From a checkpoint of a small transformer trained on Wikipedia.
Size: 5 heads of 32, MLP 448 GeGLU, vocabulary 8192.
Architecture: RMSNorm before each block, rotary positions, untied embeddings, normalized queries and keys, local attention windows, value embeddings, hashed n-gram embeddings, learned residual scales, capped logits.
Training: a variant of Muon for these matrices, 222M tokens, 6785 steps.
Each number is 128 + 24 x the weight over its row's rms, rounded and kept within 0 to 255. Layers, rows and columns count from 0. Numbers have three digits each. The size before them is the row's rms in percent of the matrix's.

# layer 5 MLP down (transposed), 448x160, rms 0.3, rows 419-447, columns 80-159
105:167158115124149145120124138162112120134097154114126098135159136103108133126147098131073109118134125117178139153147180162157071171110163118132169111161141155129071108091152134117110154113144110146083133094169159129113120150135147111173124125
100:121119135113112122070125116111140073155093124120117142142116149153163127084113125161129094150129115104147128165150129133176140069128118179133149152138164154107114165157154125114087145140121107114107160100135124126114139114094097122094084088
098:161123155165173108156150143143159187132125177131102126123146103169121150114137103129113156088169125155133121146169155150120150116149106116132168126148136096150127157151139121148188122131174125132162140132170109119138151127143126141137113166
097:133139070126113111150126139085162124140109112140131162134114206117078141115124115140130112123096174125168133116141180139115122133099114113153125151121141135171168119148133155147136139127138122107149102143174139112103112157148136142152160109
103:136117166158135138173126121163131128155086098127149146116095124125130156137114120176151152129095098141158092120154112123175153118115109141127119166123144155109119137134138150156083102120077115101192132156145135088115158112160127111087153100
083:112110130157111160120128117121139157137100097064121162094129125096143114133105129125175123117155114132089164118105105110086117161130106118145138110165079132081160119124118102153144124127163086114119115132164136114137134141097097135099138106
093:135096064082158151108145164106112103168120149129083104097125087095107106144130111128133143119108103142091147130105124178159153102166140095168092130120129142131108129143128151124155145124130103125134150107133109135097160124112119128109111123
098:096135123138087125095120148141120146132139106156135114166147132120140171129109142153127108134152130138149098115143202123065115129146176155109141085156161082170157113154171124080097156135111118152087097134124133119172109122128153137100174134
102:093118127142102124146144101174116089117174114122108116130163121166170122117158105104145159146161137140145127159121109110129127127155133107130092108108110133185126102134147126110160120132105090101165087135102124106092140171154149122110103118
090:092144125126130132133143086113128160108108097095103130086141154128130153128156123098165137107099132117162118111084129143154111183108143132141204136090109125109118137169138111164110105122079131163098139160148106140169108108137150152148120108
092:132185141118117132143155141159121087144155148122118140147103116130130031134107173136112131158121088169102116142129125150140112152118145115108087098138171132149105162091147112136132167137073120107127176124135129142114144110120128145134117115
100:092143137122152176138096090105087127123160125143087147123098108141175098101110140155152120146122105150114153122139115083145110138101120090121125155136132107106085103140092107118120133176094142106108159061117089114129166124152139122130122142
098:118069126105142159106106142105131141117148165144100126173131185115116108123132137186102120147092122155122128109142084119131123135124184162114132130132104103143094147125170118107139149170165144093100133157125103159071173122110096140068110106
096:123154126132121169105188145117159130169162097113147131145116120119094125125105160151107163115125150088158130135092121144105100121069130177141130115153122127140139145107103097145128130134099123137123125081111103159129143148142156128124108125
097:163119137113098152126100102198140150126114150109128121109137114085144105152114139096123126161106118135166106147087129099134100133136136096141199110158132128137112136136105136173159129121137153136125124083106127121128112112142149136091103112
100:110162121105155113105126143077140156098126106122128115145124150141139096160182123124152163134131122108104168132123118111117147131085093101120143100128082092126151145098152166136140148189158116120114123127087108144161111152114153158152149117
096:133140182119165131088121098111096098132143135115126147137155101138132086079119124138115092152147113127152127096151136090109128132122113119106092120137133070103109079116141153099155126110144133120145129102206163119117137163147180100126092114
102:076109125168134135129132130182136188154092167131134133122145122140128159147135124154145139111113087108117130100132128157118125141135130177155138117101148147164084166124141116085143111127184139136158101129104179090154119118118101163167121121
107:120156119092128159115117159138109118139119116099163140099110086143140104143126124123118105141143159120145119120132139129116157166140117136151162113105137119169148082129129147136119126117109135147096171117137160126112129084085143142111134085
095:051140154126139149097139099155165090105138126144121158111133104193089146110083110140134144176151137137173115092137115149090096122148114148139158111111156076136133151152127134114124104141101124111122129141118114135112125139129133144133121118
101:154126155116087135104120135108083098141113090135186109157104152143116109144128150121148141164148141158113104139151168109126085133139145162100126141115126123131136129104128128133092127143106149117089157111106138172077164136137169125138136102
080:109096139147152104150128088113134096100133134091166118145127137122154129135143122133138149155119148147128172114157116123146096153160112150134123115114130133127170164089132112118141089149104155156112126125127082115096172143106123142115082151
097:108104143096160127106100112109111137153179109136133139117134085133139141095083126129150093133089102106159127142160105081175104125117147132123128119119102095160092105113102106134163125191124110147099179170104112134082160099127153121082108115
106:173148146172128108108138158125149178147116150164168158139142088105137118150108148116156143110125142105142087116144136118123159088129127129140146161164164087152117102118119139116121088121084112158138122116111177152154153098148110129123140128
092:111160108123121142105109131119129120159151137151168114134142115126130112095147158090142114120138090104131125153125120101112144116082154116163093143127149083143144138145188158115114123168095147125098142154107134147128077117142102111167146143
106:165127143087131104095079165137112171124130104129119100177117138088112141103166116160118163139130115125127120095133085113091138125119126126125113133137086162103118131147153147110148129195135105088086145131134180131136127116091120118105100112
090:156127137157109161120096123114121153156095167131109097160100107134141116103158112151088122119089091148100151113130142128183129097142105138132068120116149135111136131127127110087107125137101139158180154144112138148118185159170150095137122137
091:108156127110117119107100118152095163172141137104134126138125118152101145138077121153129134155165096138189078107131156146087145120122164102127170115124157159140120136100114102079116100103136149121121164142135107109102093139153100102105121162
110:168118161075090131169157101102155127156060107127163122126158105123099128124097124083114089125158117143094087102107131158126118103130111164174152127148119121110124168100146129144112131120126106058100147109136131138127139107106121098155129114
# layer 5 MLP gate, 448x160, rms 0.43, rows 420-447, columns 80-159
098:101103156127123168103099114132149088123125093129164113189150111125161167179152111112080111119117134140156084128121119130156113078086118143102110096153110117106147100111171143145133144116129095154128164115139112145112107148146139163117126108
107:124154131133100172160133146124109086112137097092121083142105147101145116107114149093130114109121138109040149122090134146142131127096120128089136134088097135127114152169154143116128101123140085108093104121128091160131128119095135134165126104
099:095157139160168118131112143126136154126150112153097110143144133129123100053141139133103177147111089126070153118151154166138152153137136119119174110113120123167146091123105116132145125139125130134158136130135159136117137112126087103138088146
100:121117115109170095121142093159148167126158092185156124126163077125118156112140152155131150126102116177132083142164127120156143143127131129121155102135120111128105141165097114109160084149082142144122103113142137117139176123171129109131123116
098:182133151110145088115066148117121117083167093148116112129133127160148126170171180108159099125124141145168174113150124131136135134121147121136184157129107132133158108110081106119157125151130126102122156101110147131173094105133135139135105127
097:188128136121120071175143121153103143134112160158149101106129113116106091115127136136132138162132124113135105097112124110158104125123154145077162139102140136127117137155156076118097127157168082091155162124082171137136123097115125145110145090
095:113128100135169157136200083122137180104146113146136120118112110171115129188153132113103171130110118098113120106132126120161107147133096132121127121135112123165128108129118123125157140099146112129120159095156173113103126139141145123135157113
102:151115144108155100153127104116152102097128133107122137146152116125136161147128141109091096109138154167153127130095145160135075151132139117141112097143097130150105094138105143140167117112123158173171161140151138113148170116130117110090131134
093:098138118107142160098151104129162141136134100077104103120090132103100141148109153163100119126098114191132203135122107106133121127083161118126138098175122125165132119151105121152164136138127152123104093138110121096118118143111133151132104129
102:136172178126123082134137099136149148080140113133156107125135130106154095090111091119159154121176123137104154079162133120110140111109103129160140144124141175091118139092118141169128095139183154094164120088096141068140115153093187166173134140
105:101192132150173177151101181091123114106121135118137132114137114112090120127139164116165137094124088171143147115127118115160130147150133127175136177118091058123085126118145123126131125137150140150130171105161135128135166121144133133155138119
094:091138092178132160135120148139127071094172095140115135101107133110110125126142090151128105129143103166097141147117139127138131114112126146144100088120096159144131144148101084171139095141081108167107160147137101094135133113172135127123117124
097:098108144143129152130135122136153105152142132126110077137124086139181095136128128165103135111111144156140129123151135109106134159073151103170117152170144093100155131139092113129167133058133148102100158125151124140139137165160113120134101118
098:154107141180157135138126073103132097086113135130104133147092116123148144103112105114120110121132153120128112110131106110194149114124135144169091120119103147128166129112152124170122132137094106153138126088138145120122107098098160101088163158
094:094145120126084108174057087132127147136127146135080138130138146143129124127092104135149083104172106141135144138133117103150175112108165141165158129134121096146154158137141177143114120154189161113122160102084145102097105121106118142115132140
097:145189153099130139140100136139100130103156065142138094141182171132113110123138117129146134132115153184124079131167121110129070153069084119091136116091108162123139110130148124125158146135100086137082130136113113093167124114135130149132100119
101:104136110130108141122125163132146141144108118153172161075139129108132144151142152175136144134129128155130128130134129137104095143159084150137088114144098134134150131173100142113153126141137125161101110166128109168162170129157109139108101077
100:155103148162126128079151083085112171122133092125161151120145158126095139129160110141132124128131157151182095136150128116165109134125130133125127121115140145111129100110121106123139154105179097157135078106109155145150058108130103103129087132
105:096138132108122097145110150158156100141138154118127174135143116098144134113156151095112093119123111119138097117123144122118121153098131130142129172139130129118103096183157133143140147141146078119098118094109079112119096120161189142112155133
106:155128109147111132119141129130138136143138127148105151126138122118144170115148137068129102115097091076056103118116103127144118126133086115150117117152141138088135171142088123170179127119141106111116107148157095101138128131104131152161106154
086:121113158115142126122119159141075125077151104115113125109067132101106164153124141137150123127094110187127147154086120127163127163096118101151138123141093170129141131127110125144134123105108168105130119126107128118138114151105126072175133107
093:137103129119101087140142119140104122092118126091152116157141128100164081117137143124129194105068149104118157163123118103141106140085103141140162148113138119107106133108156181102163095110152123099118090122137085148172109157106153143144166126
103:119095145074112126136141091109131152167121128115107065115129070118135120145133135172127125160142147109113129151144133127086120084086120146111132125094161119146118099147102150121085130152113123088119156130129105102115123178152158162169126135
090:101105160100108137130137142141140141091125116125135122094107123118156110152132137140153105113128161090105157093111139088160106147125126176124136145140110107105127096115183153150139164151150107125105060138170108079130137117100126130154153110
108:109150105150132145164165099107129114187115138152122174074124124151155145168138108117105105139102112133138163154140109106116126153139163119184160078144112133126122100121142159108133104135161140128169115155142178128130104155118150120169165107
095:110123143134133092162146118133153156141167135148110149111090106111146143115166164174096128122095166153113138108100114108147102131076130081114116139103142119116113169137155117126116125117103147162134091157120120137157155156133168087106108131
096:121103139118122112142108166116119103113123136163131160107105090162113163138101120104174115136142072139134081165133108083145116129107114175176158105135111108141126103109124108101130131124154110136159140160155109125112127122113132199084096141
106:084151093126146146109067094136120145117129080162107158140134131126116133146129111174135087075147176147125152124103133097144107146127141119100104104138137144092081122135103136106185109157132121143107155168164137142169138149100116148126129136
# layer 5 MLP up, 448x160, rms 0.451, rows 420-447, columns 80-159
093:075112164157097139147107153065104100143149123141172099156116160102123134165159103111118132132118124122157097130121111100156148110133141130130133135154084129098144117148105105132085086106135126211130131151130112129116080108146135174125117149
101:143152154092172084114176143152153143146140157175122083118111168126155151150117124128126160099125107152134113115179143114114144124135143104121094137145150160171152119144127108163151179176178143124142124111164161128098143150092062126123146111
096:140092071126121125140141074147127149113130135127131109126127150147118132119145109087121103145121151112180116143116133103111074096147103146092156109120093109115136164122155122100121097116097123132130121113118108127123108086119086131138120151
099:157127109128101128124162104158098133109137130143120130131128102124125156137149102138150120143155133133144130120141140119151128162168116120188122122110093097081152146148145115169085132130106111084118092128127130105128147115121159074120173122
095:097159134109124121094104126122140105119094058138051117121127146137152117126151116111145127144125098157128151109158173126150126135126109106163160138123123121150120128148141150122105137149072109124110123120127155144177138151104116087146137110
095:139126149120114107093179139133123116146113113113091171132080142128169162112124151146111121124142122145141085117165125150126130134100138138124110116101109127115123076126077147134128118080083128147105156106093090112157157128156125124100114101
099:100117142104136086111155099072112123104139136137144142127129155151120128138112124137118129124114107149121118137129159138093120119116134128130122091154137102102121159125093097131130145113077128122166143135138140148139120126126095136191139138
098:134117139072108132132104093124114112091113147143110135151155132152162143134122149131115059116124147144143095101145123146108124128123147146118092095129135148132120142174058149156119115137148089150111092122142117134082136118151129125077100126
089:129110090116139121102159132140160172103157133128140110117105147162115172150116143118125114140134122139139137119142112138151114129162142143115090104088138128129076121140170133160150124111166107180150093126111094145106113154146159092145168078
095:173139128132138115112121139142138140151173093155164120119153142121107130096152117079141152125152137086092116107133123111108111102120097161133158134124149145128103121120105123202152129155203172095137110089097155091123118163154145161120135140
107:123169098128142158135096117099104113160114093135106164163119153124114124105119167151121114142149082151115143105165092142109105156101098115080155092128101133121102123136162136131078136150148145105108186113148154129150143135084091120092106144
095:098134178114141128180090122122149117154110105110111133101125159137151121175128149142089144127117125085123163088128144103143077134085151115078165156107097136134118104145106128098150124150179139110102108115118153145159101128120108131102106145
096:116119132091151175155111139159110131135133147144117110143106163148127130144152124178095124112127146151139152123117129073121143140141128079126112129162112134115144087135125132134125123096106106114102118115162118140178097172118146137153119173
097:146147141094153133114115130128107098099123132125138116138123110155084134130108166068092131128126126133123140166052124096137134101114143122098129149163162145121122177112170097127133145151131146116114152103131138097151101090128147136090112087
094:149106171156113163118119148116112170136160131137121148143128083175131109121136090121106157175144138145156095128130074154094115106149155123147149084143113125095109135130112169102108132178137141141097144119108131147137141163100172167129134186
097:092140123134167114119114126173129130115133133111125116165111094168097127128152082134130138104148150152139119115143118099092134145148154089085132151138114142096161108130095112125125125102105143138118158154160123134122103167132126115113130102
106:088124132112109124131143136098102140145065109144143133187159135150097124128157127111154121167151106137102150092123134107139143108148154140136117093167122085114116177106141086131111147141092124111116143099130136098144163139106126142114114114
108:126137162099093152148102174124148101131150128145092125100113146098143189154135114154130131131125073135089124127118106161049176104163133043075114161155168145105124092133141151123115137117116122136130146110147096099119130150112141137106125160
099:135097120150135144123076124095135107139149146106122157108156164124076146109087113130165113126108165109107176098133099127157138088100127114167151121086120115082124131116102151094091166147125120144119143145107131131146112149091130122118132132
100:102135149156097154124134150139095103180123138112138093124157141136164134130138130154143153129125132152131139127144167135133158152132141148129153119175166098128127110125151130117099136130134092109124127134100152163103144162144090120167114152
084:138139133103116134107100166092148167098106092142122113119150138130143121125099127120107117122109086125120098127112144142137111131120149138145097156109117132091125115126116140124156125115144129142130104123122127153148080100132101131143096107
099:132150086095123118163132154147119123130107128173130105148083167125117130111114118102055131102146154129110133113092123112144114145156133228142123114128115140124137117144140071140118153099136134122151123145103103118142158144107126165081126135
104:102140147120113103144131087128122114132128145154089155119120094102120155145136085142111121114133148140126124125125116097162111126054163175075148095147152076099125110123139093124117128143112115061093120140108153101095148152145111139148095122
094:126124173110138153099119108129135126142069125175137125131098145131101152143107136146148134183130140114110146146116137125158141120087171139114146097145106160081123117112118115165097145103085124134086139114130130134166096133141139102139164082
109:148158175155154141071158168098123120120148159070131139128164114149119112101114145127162129124144147206158130156119128122176127130124086132114106158126147132131115126160163126123118105135111158138105155161099080156118140117150142127106160120
092:136203160136136149134147163130113138109152089113105125099130121174142135114144110140158163112131112131155145149144146137106128155141123148142145129115051134145139119150109123129101114108135129131169101137100126135138147103137122137070138137
094:181114108134107153181117089178148128127105099139128130130123144162127126177145116115126111128146075149127130163123114103131086151145110126114064098150129113122152144114135137073177152095153102181111102140112058121118128126139141178105112141
111:157133136099098175123132145117140095136149142104110141100113152179117184090151100081113144119147118143111113164160106118142148123143162147134111151109143144155136070095149118113082126127117102128136118098104114113137107103126147138137157117